From a checkpoint of a small transformer trained on Wikipedia.
Architecture: untied embeddings, attention and MLP in parallel.
Training: 698M tokens, 5322 steps.
Each number is 50 + 15 x the weight over its row's rms, rounded and kept within 0 to 99. Layers, rows and columns count from 0. The size before them is the row's rms in percent of the matrix's.

# layer 5 attention output (transposed), 384x384, rms 0.142, rows 343-370, columns 128-255
092:42 59 74 34 50 23 44 61 21 63 79 63 27 48 68 73 52 53 51 53 58 53 28 51 79 48 44 28 02 80 63 34 55 39 59 61 32 64 54 59 44 44 65 47 25 44 37 29 48 14 39 58 36 16 69 42 53 60 71 68 70 43 41 41 56 53 51 23 38 39 47 38 56 47 43 53 59 57 41 44 44 65 48 52 65 54 73 60 67 77 50 58 66 56 65 60 67 49 49 48 66 71 59 54 77 56 71 59 75 45 63 44 39 52 46 68 68 29 56 60 65 44 54 57 28 39 57 64
099:49 56 54 39 59 37 67 71 45 69 28 61 78 44 28 38 65 63 10 74 65 36 36 57 67 72 76 40 45 50 55 51 62 44 35 52 60 49 44 48 60 55 67 53 16 65 62 48 29 54 25 64 55 71 30 33 54 67 49 40 45 55 67 53 25 69 50 20 30 63 39 27 31 55 37 42 54 49 72 40 42 40 37 43 70 65 56 65 86 54 53 46 29 36 63 40 27 36 30 29 32 40 42 47 57 56 15 67 40 58 61 26 55 30 54 55 28 69 38 36 52 35 61 50 74 55 72 50
088:61 43 58 44 41 29 60 66 49 36 46 62 52 43 44 28 77 45 53 68 54 47 35 45 23 39 70 61 33 45 25 70 27 46 31 91 28 73 42 46 47 60 31 52 61 37 61 47 22 54 42 53 47 40 39 65 42 56 58 38 40 61 55 56 49 54 51 36 44 56 13 48 76 38 21 67 52 60 39 56 45 53 64 48 42 48 56 57 33 54 66 51 51 38 62 42 69 66 54 48 61 36 14 72 61 31 57 46 49 40 74 75 45 43 48 32 50 81 54 53 53 52 56 56 56 79 43 34
089:68 56 89 41 52 45 49 39 33 44 41 55 60 61 66 63 54 52 49 68 75 51 42 05 63 68 68 38 57 62 27 67 53 77 56 63 53 43 44 75 54 32 48 37 66 64 53 55 54 43 43 59 43 27 34 46 34 40 43 55 65 27 38 46 31 37 29 35 48 86 74 51 64 60 73 77 60 35 48 43 45 52 36 56 34 62 45 44 52 21 58 46 54 66 61 46 31 44 58 43 45 35 58 69 47 72 66 48 23 59 46 37 58 44 57 08 46 34 51 36 68 41 58 61 59 38 39 32
089:57 28 66 61 49 44 57 28 24 43 42 29 42 59 17 45 61 51 50 33 49 35 22 60 58 68 50 61 60 59 47 83 32 59 73 19 37 43 42 61 40 72 56 55 69 16 51 68 63 48 61 41 73 48 65 48 59 52 74 81 45 52 62 57 56 50 38 61 49 28 42 46 56 45 40 61 53 44 29 20 42 50 44 49 39 78 54 77 57 69 46 51 67 41 67 67 33 78 58 53 60 75 71 48 24 41 39 46 35 55 50 67 58 26 47 45 36 49 31 68 39 55 29 64 40 31 59 46
085:47 55 45 17 70 51 80 74 72 47 77 66 24 35 60 63 62 30 51 42 59 49 75 57 49 68 74 46 48 34 38 44 46 72 66 34 30 92 57 61 56 20 54 36 46 45 76 47 59 60 20 19 47 49 41 70 84 58 41 72 44 69 56 57 40 61 48 50 56 59 70 36 39 84 41 54 44 54 52 73 63 50 49 36 37 47 38 51 45 44 75 62 34 43 55 29 70 47 19 68 91 41 75 65 62 46 43 52 54 47 37 62 31 85 53 56 34 33 68 71 47 46 51 46 50 65 39 64
089:38 36 32 50 60 40 53 67 72 51 49 18 35 36 54 79 65 61 44 52 44 49 26 53 48 23 69 55 47 49 67 57 40 35 65 39 55 69 43 27 38 45 57 29 50 58 26 42 40 44 60 47 53 43 40 55 45 54 30 77 64 43 38 59 66 56 76 42 40 84 69 47 47 43 47 61 49 47 53 59 49 25 26 49 21 56 51 71 53 25 61 41 30 21 52 50 53 37 67 56 25 24 59 53 69 64 55 55 76 22 60 27 35 29 55 47 55 51 52 52 43 35 54 84 39 67 48 71
085:61 30 67 67 32 55 51 48 65 35 84 50 69 39 50 69 26 32 74 51 42 53 21 39 65 60 40 61 60 29 29 67 78 58 47 67 54 30 40 48 49 77 54 38 17 27 48 26 69 48 72 58 48 44 48 85 27 30 92 46 45 53 75 53 79 32 63 45 26 35 34 69 26 25 98 43 21 49 61 27 56 68 50 46 48 44 72 79 99 60 60 66 55 53 35 27 57 57 58 40 62 52 60 48 37 02 47 51 20 71 44 44 55 61 50 38 69 47 47 50 61 60 78 56 52 57 50 68
088:65 53 65 62 53 50 48 48 44 50 31 48 29 71 58 36 40 70 64 72 53 54 38 38 54 56 65 56 69 29 46 62 49 49 70 45 61 30 33 90 58 50 52 63 31 67 42 45 44 46 64 44 43 40 78 63 51 40 63 53 71 79 43 62 36 57 57 35 61 57 62 47 70 30 60 67 41 51 61 63 71 67 38 39 86 37 23 44 34 42 45 63 55 56 42 53 29 73 35 42 52 64 33 64 29 73 54 47 39 73 57 67 35 58 41 71 53 43 56 39 28 35 49 36 43 56 70 48
096:36 50 69 30 52 60 64 58 34 56 54 22 78 42 67 39 39 65 57 62 40 46 56 52 31 63 66 54 41 63 40 37 49 38 61 40 40 35 30 43 33 64 64 48 59 74 43 59 53 70 62 47 61 34 36 44 49 46 66 12 59 85 27 75 44 12 39 55 40 32 49 33 42 52 49 38 53 58 36 66 47 82 60 55 38 33 47 58 19 44 34 37 41 56 62 43 48 63 45 73 43 71 45 39 55 78 47 33 43 51 56 36 64 75 72 36 21 56 65 58 53 54 52 62 70 48 75 46
085:79 62 59 56 53 62 55 56 52 80 62 51 06 37 47 44 72 59 46 67 48 62 48 57 55 51 49 41 57 42 03 58 48 60 69 63 68 48 15 51 45 51 68 29 28 33 52 38 66 43 69 40 38 31 40 60 42 63 69 31 72 43 64 81 46 47 53 41 65 19 58 33 37 35 51 36 51 27 23 70 58 69 66 54 45 70 53 54 31 64 40 34 42 51 45 49 53 44 46 26 32 71 54 58 60 32 58 61 31 63 83 72 65 64 58 52 41 48 16 44 72 57 45 58 44 37 41 65
090:37 33 56 37 43 67 49 47 44 61 40 67 51 48 52 51 59 59 39 43 65 47 48 50 61 58 52 19 60 65 47 42 50 51 35 69 32 69 48 55 36 28 51 41 52 46 62 69 64 53 48 62 62 38 32 56 65 50 58 61 26 33 58 42 64 61 65 65 57 28 47 54 46 62 31 61 58 64 50 73 58 47 33 39 34 43 90 36 60 51 24 30 50 55 26 41 82 59 28 34 58 39 55 45 13 62 33 35 76 19 41 61 32 35 51 56 72 39 61 62 61 28 15 59 49 33 52 54
102:14 47 61 50 67 59 60 49 55 19 39 46 70 60 58 54 47 44 35 48 50 37 68 19 48 59 57 55 32 30 75 27 56 60 59 73 56 40 48 32 55 55 68 36 64 56 57 44 39 42 53 57 60 41 40 42 49 46 65 46 20 43 41 22 64 53 72 44 58 41 27 40 21 54 38 28 53 47 31 74 65 42 32 61 26 72 50 86 43 67 58 43 46 40 47 51 35 61 51 49 45 77 44 56 34 52 65 32 70 63 34 56 69 69 41 31 61 55 51 48 26 55 33 43 51 43 65 45
089:41 50 60 53 54 62 44 55 44 22 49 79 42 60 47 29 79 60 60 49 41 64 48 55 66 57 23 20 57 44 58 49 20 51 60 40 50 44 33 56 54 28 43 60 54 40 52 62 41 35 58 29 29 55 59 42 40 56 66 54 69 65 37 41 44 46 59 54 51 56 62 68 43 53 42 54 51 54 54 54 62 14 53 61 52 36 64 39 31 47 51 61 41 19 50 38 88 84 62 58 34 38 59 19 67 23 57 61 43 44 49 52 30 76 58 62 65 61 24 44 40 54 45 74 55 53 51 62
090:35 26 45 52 27 59 40 50 54 58 76 36 45 80 50 71 76 51 74 47 74 35 51 45 54 72 30 53 56 80 42 62 59 60 65 44 69 33 45 41 37 76 68 56 68 56 49 81 49 52 58 43 68 49 59 35 68 55 85 78 38 50 53 44 57 64 56 46 49 74 62 50 45 47 77 38 48 46 39 34 42 46 44 57 35 26 39 83 31 48 56 25 52 60 52 25 71 30 64 53 41 35 54 54 54 47 59 48 26 72 39 43 38 62 26 84 49 49 31 57 61 69 53 51 53 72 26 68
097:58 66 58 19 57 41 51 33 87 48 53 67 49 62 49 43 50 43 67 49 52 57 56 46 48 60 34 53 39 30 42 56 44 42 60 48 36 52 39 42 45 40 46 62 31 30 55 50 40 40 49 58 61 22 33 37 61 51 72 59 43 58 62 63 33 35 58 72 66 63 52 40 49 60 46 56 58 61 44 32 57 57 55 48 45 26 51 54 93 86 54 66 30 51 62 61 76 23 60 45 79 66 57 60 48 93 53 54 37 56 37 51 49 42 45 37 52 27 72 52 62 52 69 71 51 40 60 46
085:59 55 60 52 31 61 50 72 19 39 52 81 71 48 55 19 46 75 35 46 56 45 43 71 69 67 33 41 50 42 32 56 57 52 56 51 57 29 55 26 44 39 41 55 78 50 69 40 93 43 40 39 77 80 85 39 43 42 71 51 63 69 60 19 37 68 68 62 59 79 66 44 70 62 59 38 43 47 69 73 35 53 24 68 57 27 37 73 16 81 72 47 45 39 52 43 40 55 55 54 56 56 64 70 40 46 62 34 31 56 56 68 53 41 56 57 46 65 57 40 68 55 65 58 57 32 31 45
092:74 35 66 42 56 52 60 54 47 49 58 51 45 41 15 66 37 39 69 18 46 42 40 53 60 38 46 60 38 47 75 35 40 66 28 65 59 47 59 39 47 39 43 37 63 49 75 45 39 78 55 46 23 46 62 62 45 35 51 44 58 63 76 39 56 75 59 35 35 49 51 54 59 56 40 57 25 49 58 46 41 53 73 49 88 71 30 49 52 30 27 33 59 45 64 77 78 59 66 25 44 50 60 40 53 38 61 27 36 33 53 60 40 53 36 49 52 50 47 30 64 44 75 44 55 58 77 35
094:67 38 66 42 33 47 31 59 54 18 34 68 55 34 46 41 38 56 51 42 21 53 65 50 46 61 54 35 38 52 60 30 39 46 47 54 24 45 46 46 34 73 27 87 65 35 66 37 63 50 62 55 63 45 35 65 74 22 25 51 43 59 49 49 69 32 39 47 46 45 77 63 53 34 48 68 33 29 48 50 49 29 59 49 52 32 27 65 41 58 40 60 18 61 48 61 44 43 45 13 41 57 50 57 63 40 38 56 42 63 61 59 25 42 61 46 23 22 41 16 42 40 28 36 65 78 42 21
091:46 57 47 37 39 44 26 34 51 51 55 91 68 47 45 44 39 63 52 49 18 23 41 46 40 46 57 63 82 74 60 77 56 46 39 43 62 56 50 64 54 70 53 69 63 45 42 36 39 48 62 31 74 45 47 49 55 60 40 49 49 48 83 34 84 52 42 24 45 63 47 24 38 35 23 64 47 40 61 65 49 38 30 53 51 36 56 72 46 43 52 54 23 27 31 41 44 31 49 56 56 72 53 34 59 46 39 52 23 46 43 70 42 58 40 80 62 67 39 55 40 34 44 61 43 35 39 45
095:39 36 54 33 27 57 44 82 32 27 74 52 37 30 63 27 59 13 65 55 65 41 44 53 46 62 54 47 29 47 37 29 41 46 34 35 28 71 37 56 44 51 43 69 33 61 54 63 41 49 60 34 31 52 06 60 57 46 32 41 45 41 49 23 62 48 51 37 76 67 41 68 58 43 58 41 75 35 41 42 58 47 48 43 96 62 67 55 72 53 56 55 55 65 37 65 52 46 35 70 50 71 41 45 60 52 82 58 35 35 59 60 37 44 62 46 22 43 53 57 75 46 36 65 41 81 41 32
095:56 42 52 74 53 55 32 57 66 79 47 58 27 50 70 47 63 20 57 50 64 62 48 70 57 54 62 58 67 47 51 19 43 36 54 57 38 52 43 80 49 59 26 63 63 39 72 78 58 36 51 62 73 72 75 55 48 35 83 52 64 62 32 20 85 23 53 54 68 56 43 43 58 48 74 65 43 45 52 47 78 57 52 37 10 60 82 37 49 57 69 52 62 38 51 62 48 15 50 59 42 30 47 20 31 61 29 59 18 38 41 57 46 83 62 54 68 48 73 42 60 37 33 49 43 45 65 40
092:50 60 46 65 29 47 49 38 67 73 20 37 45 74 58 27 41 60 51 24 67 32 32 32 59 65 51 39 65 19 53 62 63 38 36 64 42 39 41 52 34 50 52 54 46 29 52 35 53 50 20 52 36 40 66 82 64 46 35 59 51 54 60 58 38 77 37 52 41 49 52 56 17 39 22 44 60 33 23 52 58 50 68 32 56 25 20 63 36 61 73 54 43 40 53 42 26 59 34 73 71 63 72 57 51 72 67 23 51 55 65 49 46 30 67 40 26 77 51 43 60 51 49 28 71 49 64 44
092:47 49 54 66 61 55 26 33 54 64 13 51 32 52 64 57 53 54 58 48 35 38 38 55 62 26 48 68 53 23 50 64 34 61 62 45 49 49 79 43 63 42 45 69 57 17 62 44 20 44 72 37 55 44 50 55 53 40 38 56 28 73 66 36 28 36 66 30 65 55 47 68 32 36 22 41 48 64 76 38 54 68 57 46 43 58 37 25 55 37 72 41 73 58 36 46 26 57 60 65 50 54 38 12 42 60 67 36 61 97 54 30 81 56 52 78 55 69 20 42 57 37 61 63 46 47 60 84
092:56 41 55 68 43 74 72 60 61 65 30 56 78 34 47 48 41 47 62 41 87 22 69 58 61 56 49 50 28 38 64 49 46 47 53 48 24 15 52 41 38 21 48 58 62 48 37 43 68 43 26 75 32 51 37 53 39 57 22 48 33 73 55 81 40 41 60 43 58 50 36 58 87 59 51 29 56 45 65 42 63 32 30 42 70 60 35 45 75 80 76 77 46 46 39 49 68 40 30 42 67 09 54 67 64 46 45 47 40 42 61 18 48 43 58 47 49 34 64 58 59 67 46 43 41 65 56 36
094:57 41 71 58 52 86 51 58 51 68 42 41 59 51 85 15 53 59 27 24 70 45 80 47 35 47 67 25 19 50 21 61 35 51 53 48 66 45 43 61 49 73 42 61 72 74 89 54 65 41 70 53 72 52 30 89 45 44 32 52 80 67 27 70 70 54 41 36 25 64 47 47 46 73 56 51 42 72 61 51 55 37 39 48 33 53 37 79 54 61 63 80 56 40 54 62 52 42 45 40 40 35 55 59 73 53 47 49 46 46 66 54 75 52 76 47 52 73 42 72 38 61 46 49 31 56 48 28
091:62 68 67 46 76 37 33 43 56 33 66 49 29 38 49 50 65 62 80 65 64 32 46 56 43 44 20 54 47 34 69 31 63 39 49 70 40 29 58 56 60 62 40 40 43 45 56 56 48 73 42 30 68 70 46 49 37 50 59 49 39 36 46 59 57 43 48 32 48 43 47 90 55 46 41 59 68 76 55 32 97 39 37 64 33 83 48 43 80 61 60 34 02 52 51 50 53 44 29 68 34 50 54 51 59 40 46 72 45 58 30 40 38 50 33 53 73 46 41 45 32 48 61 87 28 45 63 55
083:29 38 49 14 73 53 73 72 47 55 32 70 48 70 37 45 63 28 67 48 67 31 60 57 55 41 66 51 41 80 50 64 57 40 58 64 63 79 55 23 43 54 52 50 54 77 69 43 50 50 39 55 78 61 29 58 54 36 42 41 67 22 77 34 39 68 64 78 56 69 66 69 71 52 79 64 42 65 69 53 36 35 64 56 36 44 62 28 56 53 48 55 41 56 22 60 48 39 62 69 22 38 68 46 42 31 43 39 47 40 54 47 56 26 39 38 58 57 66 60 41 41 36 56 66 40 68 38
# layer 5 attention value, 384x384, rms 0.159, rows 344-370, columns 128-255
081:61 47 51 39 30 38 59 54 73 46 70 54 54 55 25 66 71 69 43 70 51 34 46 63 32 63 32 63 40 54 44 39 25 39 44 55 51 49 64 47 54 21 50 53 62 43 65 52 74 26 57 51 38 14 42 53 62 52 23 72 43 66 49 73 38 67 62 61 60 44 74 44 79 29 60 71 58 39 36 50 84 70 49 62 57 40 71 38 67 29 27 57 49 78 62 50 54 70 55 60 49 59 62 32 59 43 58 16 58 40 38 42 50 49 50 68 79 45 74 45 50 44 53 39 27 40 57 46
086:56 42 33 71 30 54 28 57 74 67 74 54 57 45 61 42 68 73 37 44 61 65 57 45 39 48 43 42 73 36 69 62 50 64 40 38 53 53 51 47 25 41 47 56 44 33 57 77 64 67 48 64 36 20 62 39 62 47 49 68 53 43 55 44 40 56 37 64 43 37 64 57 60 66 51 21 47 30 53 45 67 62 58 50 52 57 55 54 16 37 60 72 57 41 34 64 42 48 28 50 55 34 68 35 29 50 34 46 38 59 25 37 60 62 81 56 51 47 85 31 71 63 55 77 35 32 38 58
090:67 45 32 32 61 62 58 69 64 46 48 80 57 45 59 63 36 38 70 32 76 58 64 73 53 54 24 66 38 35 44 48 37 53 49 38 55 29 35 52 54 45 49 73 47 61 64 51 48 69 53 47 65 53 72 49 40 67 30 44 89 71 48 50 55 75 40 45 59 64 15 45 63 42 34 21 54 50 40 72 62 53 51 69 39 25 53 41 34 63 70 43 27 70 47 35 40 62 62 57 54 37 59 29 67 64 33 19 52 57 79 76 58 41 53 34 35 42 21 58 52 26 53 28 35 50 49 72
089:51 47 44 44 48 41 43 55 48 47 67 42 76 45 59 69 38 55 53 21 50 78 54 53 73 42 53 50 54 73 68 41 59 55 22 57 60 66 71 13 55 31 21 56 19 41 96 46 71 43 60 43 63 41 78 37 65 26 39 48 54 56 53 58 64 63 60 53 40 41 44 40 51 72 59 47 69 57 38 41 67 66 45 30 61 51 70 07 83 64 60 42 60 75 43 52 52 35 54 44 48 38 61 56 50 71 69 15 22 36 41 45 43 50 48 71 49 62 78 65 71 27 63 39 52 45 49 45
086:75 33 79 58 46 16 46 42 26 32 47 15 58 60 38 64 51 59 66 84 49 54 07 63 46 72 57 75 56 55 60 38 33 18 44 68 40 57 09 59 43 34 72 71 48 64 07 90 57 75 71 54 52 16 28 26 49 60 29 31 58 59 43 56 88 44 52 39 57 64 29 70 54 41 35 47 44 52 59 32 47 64 54 55 52 60 37 68 64 36 67 56 50 45 43 70 49 56 56 44 34 54 59 61 56 29 67 40 43 55 51 31 57 49 51 43 59 68 48 59 29 41 28 61 44 43 42 67
085:75 39 49 91 73 42 53 59 65 53 57 39 60 55 77 42 52 79 40 60 63 51 53 38 59 35 42 48 20 51 43 35 45 49 56 59 34 64 46 74 58 58 41 52 36 61 78 50 17 37 53 68 75 54 53 43 51 64 12 48 36 46 53 87 44 59 90 70 48 33 40 33 48 71 43 24 75 59 30 41 20 59 75 44 80 37 76 50 14 47 37 48 51 53 32 45 42 72 30 65 39 67 34 52 21 55 45 55 58 56 50 52 78 52 38 58 66 68 47 60 57 77 34 45 64 48 47 31
086:38 65 52 35 28 52 17 75 41 86 53 46 59 65 66 32 35 27 59 54 36 40 71 51 38 34 53 41 60 60 64 45 46 62 53 41 71 62 67 54 24 73 52 53 63 53 65 69 23 52 67 56 45 81 44 38 56 56 64 39 44 61 48 63 62 44 68 34 46 54 62 61 37 48 50 57 47 16 72 29 67 93 45 53 39 62 36 41 72 57 12 20 49 62 55 80 43 29 15 34 43 63 46 68 36 91 22 51 52 31 55 30 68 24 55 38 22 65 43 50 22 50 50 66 63 48 28 20
087:73 41 47 57 52 55 66 50 45 42 43 65 59 51 64 27 59 48 63 58 30 57 51 59 47 45 46 53 59 53 77 65 22 45 44 55 52 57 49 60 66 44 48 71 83 48 42 35 72 11 53 39 55 30 45 64 42 50 60 48 62 37 40 43 47 79 57 60 32 45 46 53 64 51 46 34 55 36 24 37 52 64 74 43 44 54 48 34 22 56 43 97 37 38 93 39 63 42 82 31 54 59 70 43 42 54 71 45 56 37 56 56 57 47 46 66 66 34 35 65 71 55 49 62 69 54 77 58
092:45 46 66 39 54 44 56 21 77 65 36 63 71 71 46 76 55 50 70 51 39 50 56 30 82 30 41 21 73 41 52 43 66 49 66 57 29 41 43 62 69 71 50 33 47 41 63 20 65 49 59 55 38 33 43 37 44 44 43 42 99 45 59 70 43 70 31 46 51 68 09 24 25 34 57 60 35 61 56 01 41 45 61 40 55 56 60 58 56 26 49 40 57 56 49 38 28 33 53 34 74 11 41 41 60 66 68 36 56 47 57 52 74 49 53 66 46 41 56 29 43 51 47 59 54 46 64 63
085:37 55 59 39 53 41 61 76 44 43 50 51 63 39 45 25 32 50 58 58 33 32 67 68 65 46 58 60 60 37 26 29 49 30 67 52 57 47 59 26 60 60 99 50 79 62 44 68 76 48 36 65 22 68 61 56 53 39 51 13 63 58 67 42 59 41 48 48 43 61 41 78 46 64 55 44 40 40 61 38 37 76 70 52 58 42 41 36 43 44 28 72 69 35 61 48 56 55 50 59 69 51 48 55 52 78 59 19 51 67 53 40 50 31 50 50 22 51 47 33 41 46 38 38 56 49 63 48
088:56 44 64 69 39 64 51 36 27 45 47 41 51 37 63 77 41 32 38 53 44 48 34 39 47 52 53 62 59 53 41 42 50 57 32 38 41 48 20 38 51 70 33 46 41 61 40 51 44 70 52 42 75 46 33 51 67 50 54 34 36 47 35 61 38 27 63 27 33 62 79 60 49 52 65 53 40 72 15 38 45 23 53 73 68 67 21 58 47 52 74 54 43 60 32 66 63 69 82 20 63 70 53 72 62 45 45 61 36 61 86 79 50 62 46 54 52 56 42 59 61 62 55 26 37 48 43 50
080:41 46 61 51 38 68 21 62 35 55 47 36 44 26 54 53 27 48 47 48 52 48 44 54 75 33 64 45 75 57 35 82 43 66 35 41 56 65 43 43 66 64 34 43 49 31 61 32 62 54 49 49 35 71 63 59 39 56 35 17 37 69 51 69 78 28 82 66 37 39 74 60 48 47 48 46 34 43 56 68 45 76 59 66 67 58 52 59 80 54 46 43 66 52 35 45 75 21 62 33 42 45 58 38 82 46 37 68 61 33 43 51 36 67 51 53 56 47 48 62 57 52 47 48 65 22 30 37
088:42 42 54 61 22 44 73 57 51 50 42 27 39 53 53 34 24 30 28 46 46 43 70 76 27 53 56 44 36 58 65 36 72 54 40 43 39 25 50 27 54 42 63 44 60 78 31 46 53 17 53 59 45 45 40 64 46 26 65 55 28 51 84 61 53 49 10 56 42 48 61 68 36 53 72 40 65 44 45 35 30 65 33 45 69 72 44 39 22 63 34 59 38 64 55 68 50 19 38 51 59 47 41 52 49 61 63 55 52 32 83 60 20 25 42 49 21 26 61 64 66 23 41 53 36 58 92 52
084:52 37 43 24 70 49 64 63 56 51 43 66 34 70 55 43 57 50 22 62 13 28 72 84 68 31 73 49 60 64 67 73 60 61 32 50 45 64 59 46 43 35 64 43 42 51 72 26 63 27 36 37 30 48 42 58 54 51 65 24 63 58 35 40 42 14 48 57 69 45 31 78 41 49 37 42 28 46 46 32 46 65 63 24 60 46 44 48 50 37 52 53 58 58 52 56 30 36 51 66 54 68 55 66 64 62 52 66 55 30 48 25 65 57 44 37 81 45 55 46 28 57 53 58 30 72 67 51
094:51 40 46 43 56 70 43 52 35 50 53 82 49 46 49 35 59 60 30 69 63 46 20 50 44 71 54 20 72 49 67 65 50 53 65 65 41 52 28 58 36 30 48 52 55 48 26 65 33 80 31 47 40 35 64 49 50 70 37 70 49 56 80 11 52 31 40 41 84 60 27 82 57 28 47 66 41 24 26 50 63 65 76 69 36 45 49 62 58 32 54 39 44 52 32 59 57 60 67 44 42 54 73 45 51 47 21 56 32 35 36 53 35 68 43 48 37 72 45 44 66 33 34 45 56 63 34 55
087:43 38 72 52 73 29 34 50 68 37 53 44 42 29 72 76 53 42 43 47 40 69 55 50 50 45 25 41 59 56 57 59 40 44 69 70 36 57 44 40 31 29 69 69 71 23 41 50 60 66 50 35 51 73 41 54 68 67 79 69 57 50 50 56 22 56 49 57 52 45 45 62 51 60 35 18 60 18 63 54 50 50 75 35 57 38 34 51 31 56 39 33 22 76 18 56 51 57 44 51 60 27 57 44 84 46 64 40 43 48 62 47 31 58 56 16 48 61 30 47 47 24 28 36 27 43 35 76
090:55 55 47 72 33 32 52 60 53 73 44 78 49 57 64 50 32 33 63 32 38 45 37 72 44 77 27 39 56 51 48 43 58 72 57 57 82 65 27 53 50 24 65 19 49 56 50 48 63 48 56 37 39 63 77 51 50 59 62 36 45 45 62 46 85 38 56 66 20 25 70 39 50 47 56 54 52 51 53 55 57 76 40 45 63 54 55 50 40 68 21 37 33 53 22 63 57 38 54 61 65 76 61 55 51 41 39 34 59 67 43 71 36 57 43 60 57 41 55 49 40 37 59 78 46 59 55 60
086:56 29 39 47 52 63 66 50 64 57 75 54 54 56 41 57 49 32 69 32 59 49 54 48 38 75 30 52 37 47 23 50 48 57 62 49 17 39 37 21 77 55 49 51 36 72 12 47 73 59 63 79 26 71 45 66 47 41 63 53 46 37 39 72 45 52 59 10 52 38 47 57 59 63 64 46 52 91 36 47 53 52 73 67 27 54 57 34 41 72 50 36 52 44 37 51 66 41 50 68 59 46 79 40 45 31 55 67 57 52 57 42 52 70 48 22 96 28 48 80 49 63 51 28 45 47 78 50
088:67 58 76 46 57 59 25 42 65 57 57 34 48 32 82 64 37 50 39 48 40 54 56 33 43 32 28 50 48 37 50 42 41 72 32 44 32 57 52 64 27 34 30 39 35 46 38 45 51 74 40 41 53 33 54 30 54 68 62 41 41 23 46 50 40 77 33 45 35 52 59 61 50 81 53 23 61 67 33 58 45 46 63 31 34 70 20 14 52 63 57 45 67 57 66 52 62 40 47 39 74 47 95 48 26 45 41 59 72 65 51 59 49 36 65 31 35 58 67 56 62 48 73 55 64 66 32 53
075:64 12 54 25 43 50 39 56 58 56 46 50 30 39 61 15 59 67 72 49 41 53 67 78 53 71 39 45 74 59 36 46 57 54 58 48 50 16 46 43 50 73 38 44 58 24 53 55 58 56 80 63 43 25 53 65 57 65 58 37 41 64 41 36 31 58 51 62 58 68 50 58 69 60 61 50 53 34 46 25 61 65 58 64 47 46 54 56 30 41 63 58 34 49 27 38 52 80 47 67 52 39 41 54 60 55 46 52 65 38 48 61 39 68 37 34 33 50 23 58 33 38 39 77 36 33 49 78
092:67 54 43 47 42 54 53 30 47 47 62 23 56 32 21 28 34 61 44 50 68 49 54 29 47 32 60 34 65 58 51 57 42 41 23 25 61 56 52 63 76 47 06 42 47 50 27 51 17 29 70 47 49 31 32 67 33 39 44 48 20 36 64 63 50 58 45 49 29 62 53 66 36 38 60 25 32 65 57 44 42 60 60 60 62 43 48 27 68 53 54 62 66 64 48 46 47 34 46 58 53 42 36 42 55 24 79 50 50 74 47 54 48 32 70 38 58 55 53 59 60 37 39 53 83 30 65 29
089:55 45 49 67 37 57 56 54 42 36 57 66 57 47 36 68 36 51 23 57 84 65 61 45 65 11 60 38 42 87 57 43 32 41 48 13 62 69 85 42 45 32 58 34 34 33 60 77 44 50 66 61 60 62 58 49 51 52 69 75 33 44 47 19 64 40 41 21 54 47 58 66 74 53 33 65 35 63 37 75 59 58 71 66 36 33 50 61 70 37 72 44 65 64 27 38 42 47 50 60 34 75 37 54 73 36 49 28 45 34 17 55 28 57 40 55 66 28 37 50 58 35 42 67 43 40 45 66
091:43 49 47 40 53 43 49 57 65 29 79 51 54 46 58 67 55 47 69 75 56 34 79 42 30 22 49 83 18 52 64 22 56 23 65 32 60 26 27 29 62 50 09 41 31 63 50 25 54 44 31 45 70 49 44 34 51 49 52 60 57 60 85 39 46 49 23 40 17 43 52 50 58 35 43 32 39 66 55 57 37 53 45 34 72 58 39 70 38 63 44 20 31 40 53 61 57 62 42 48 71 57 41 50 28 49 51 29 69 29 33 44 09 46 49 35 43 67 39 43 56 62 72 62 57 83 42 59
081:64 57 49 51 46 58 63 50 50 32 44 40 38 31 55 35 49 64 47 54 45 36 47 39 47 48 73 66 39 38 61 46 41 33 61 61 57 47 54 64 78 54 19 62 64 61 53 65 42 53 64 52 81 50 63 62 34 43 39 48 41 43 86 58 34 68 74 82 69 20 26 37 45 66 50 67 29 20 32 43 77 89 59 67 66 66 59 43 50 61 50 42 42 51 65 52 52 41 39 39 48 67 53 22 36 60 58 94 41 54 20 39 20 58 36 50 33 69 34 49 64 60 58 51 61 75 48 55
090:59 36 61 56 55 69 51 69 51 54 52 61 73 47 28 61 49 42 40 47 57 64 32 28 47 39 43 35 86 52 38 73 32 44 41 56 32 48 55 37 44 27 14 66 53 48 51 45 57 56 56 68 53 51 54 37 45 59 23 58 89 43 51 59 30 52 74 45 68 52 36 57 55 48 49 35 55 80 41 46 36 65 48 55 45 75 62 29 69 60 58 27 35 69 57 14 75 76 69 40 49 45 55 32 73 68 35 40 21 20 61 33 42 85 17 55 29 62 33 76 69 28 72 57 64 38 71 45
079:66 54 69 66 41 46 54 10 27 61 72 17 56 62 38 45 48 60 42 49 41 42 28 19 64 53 55 67 46 50 59 34 37 60 57 31 41 48 38 48 35 40 69 48 46 72 31 55 56 18 43 50 46 12 21 44 53 44 38 90 37 67 45 54 47 44 53 25 74 52 51 51 47 22 44 78 26 43 41 33 51 65 34 66 47 56 38 51 68 37 47 69 50 59 36 46 22 55 54 41 35 55 05 59 35 42 71 45 49 63 42 66 47 49 67 50 37 56 58 58 40 33 36 63 47 36 54 66
079:44 54 39 74 38 44 39 43 45 39 33 33 54 48 74 53 23 64 46 43 35 34 50 40 46 73 53 35 57 33 74 46 39 46 47 58 26 18 27 79 25 59 34 26 65 54 48 50 33 69 74 27 45 18 49 19 58 49 60 30 47 81 18 66 53 42 46 32 51 29 72 45 38 40 66 62 59 51 58 43 40 24 26 25 75 31 45 57 69 52 62 32 37 89 34 66 51 65 43 47 47 27 49 44 57 47 48 60 71 60 62 45 58 73 92 55 64 60 61 27 56 45 60 46 17 51 46 28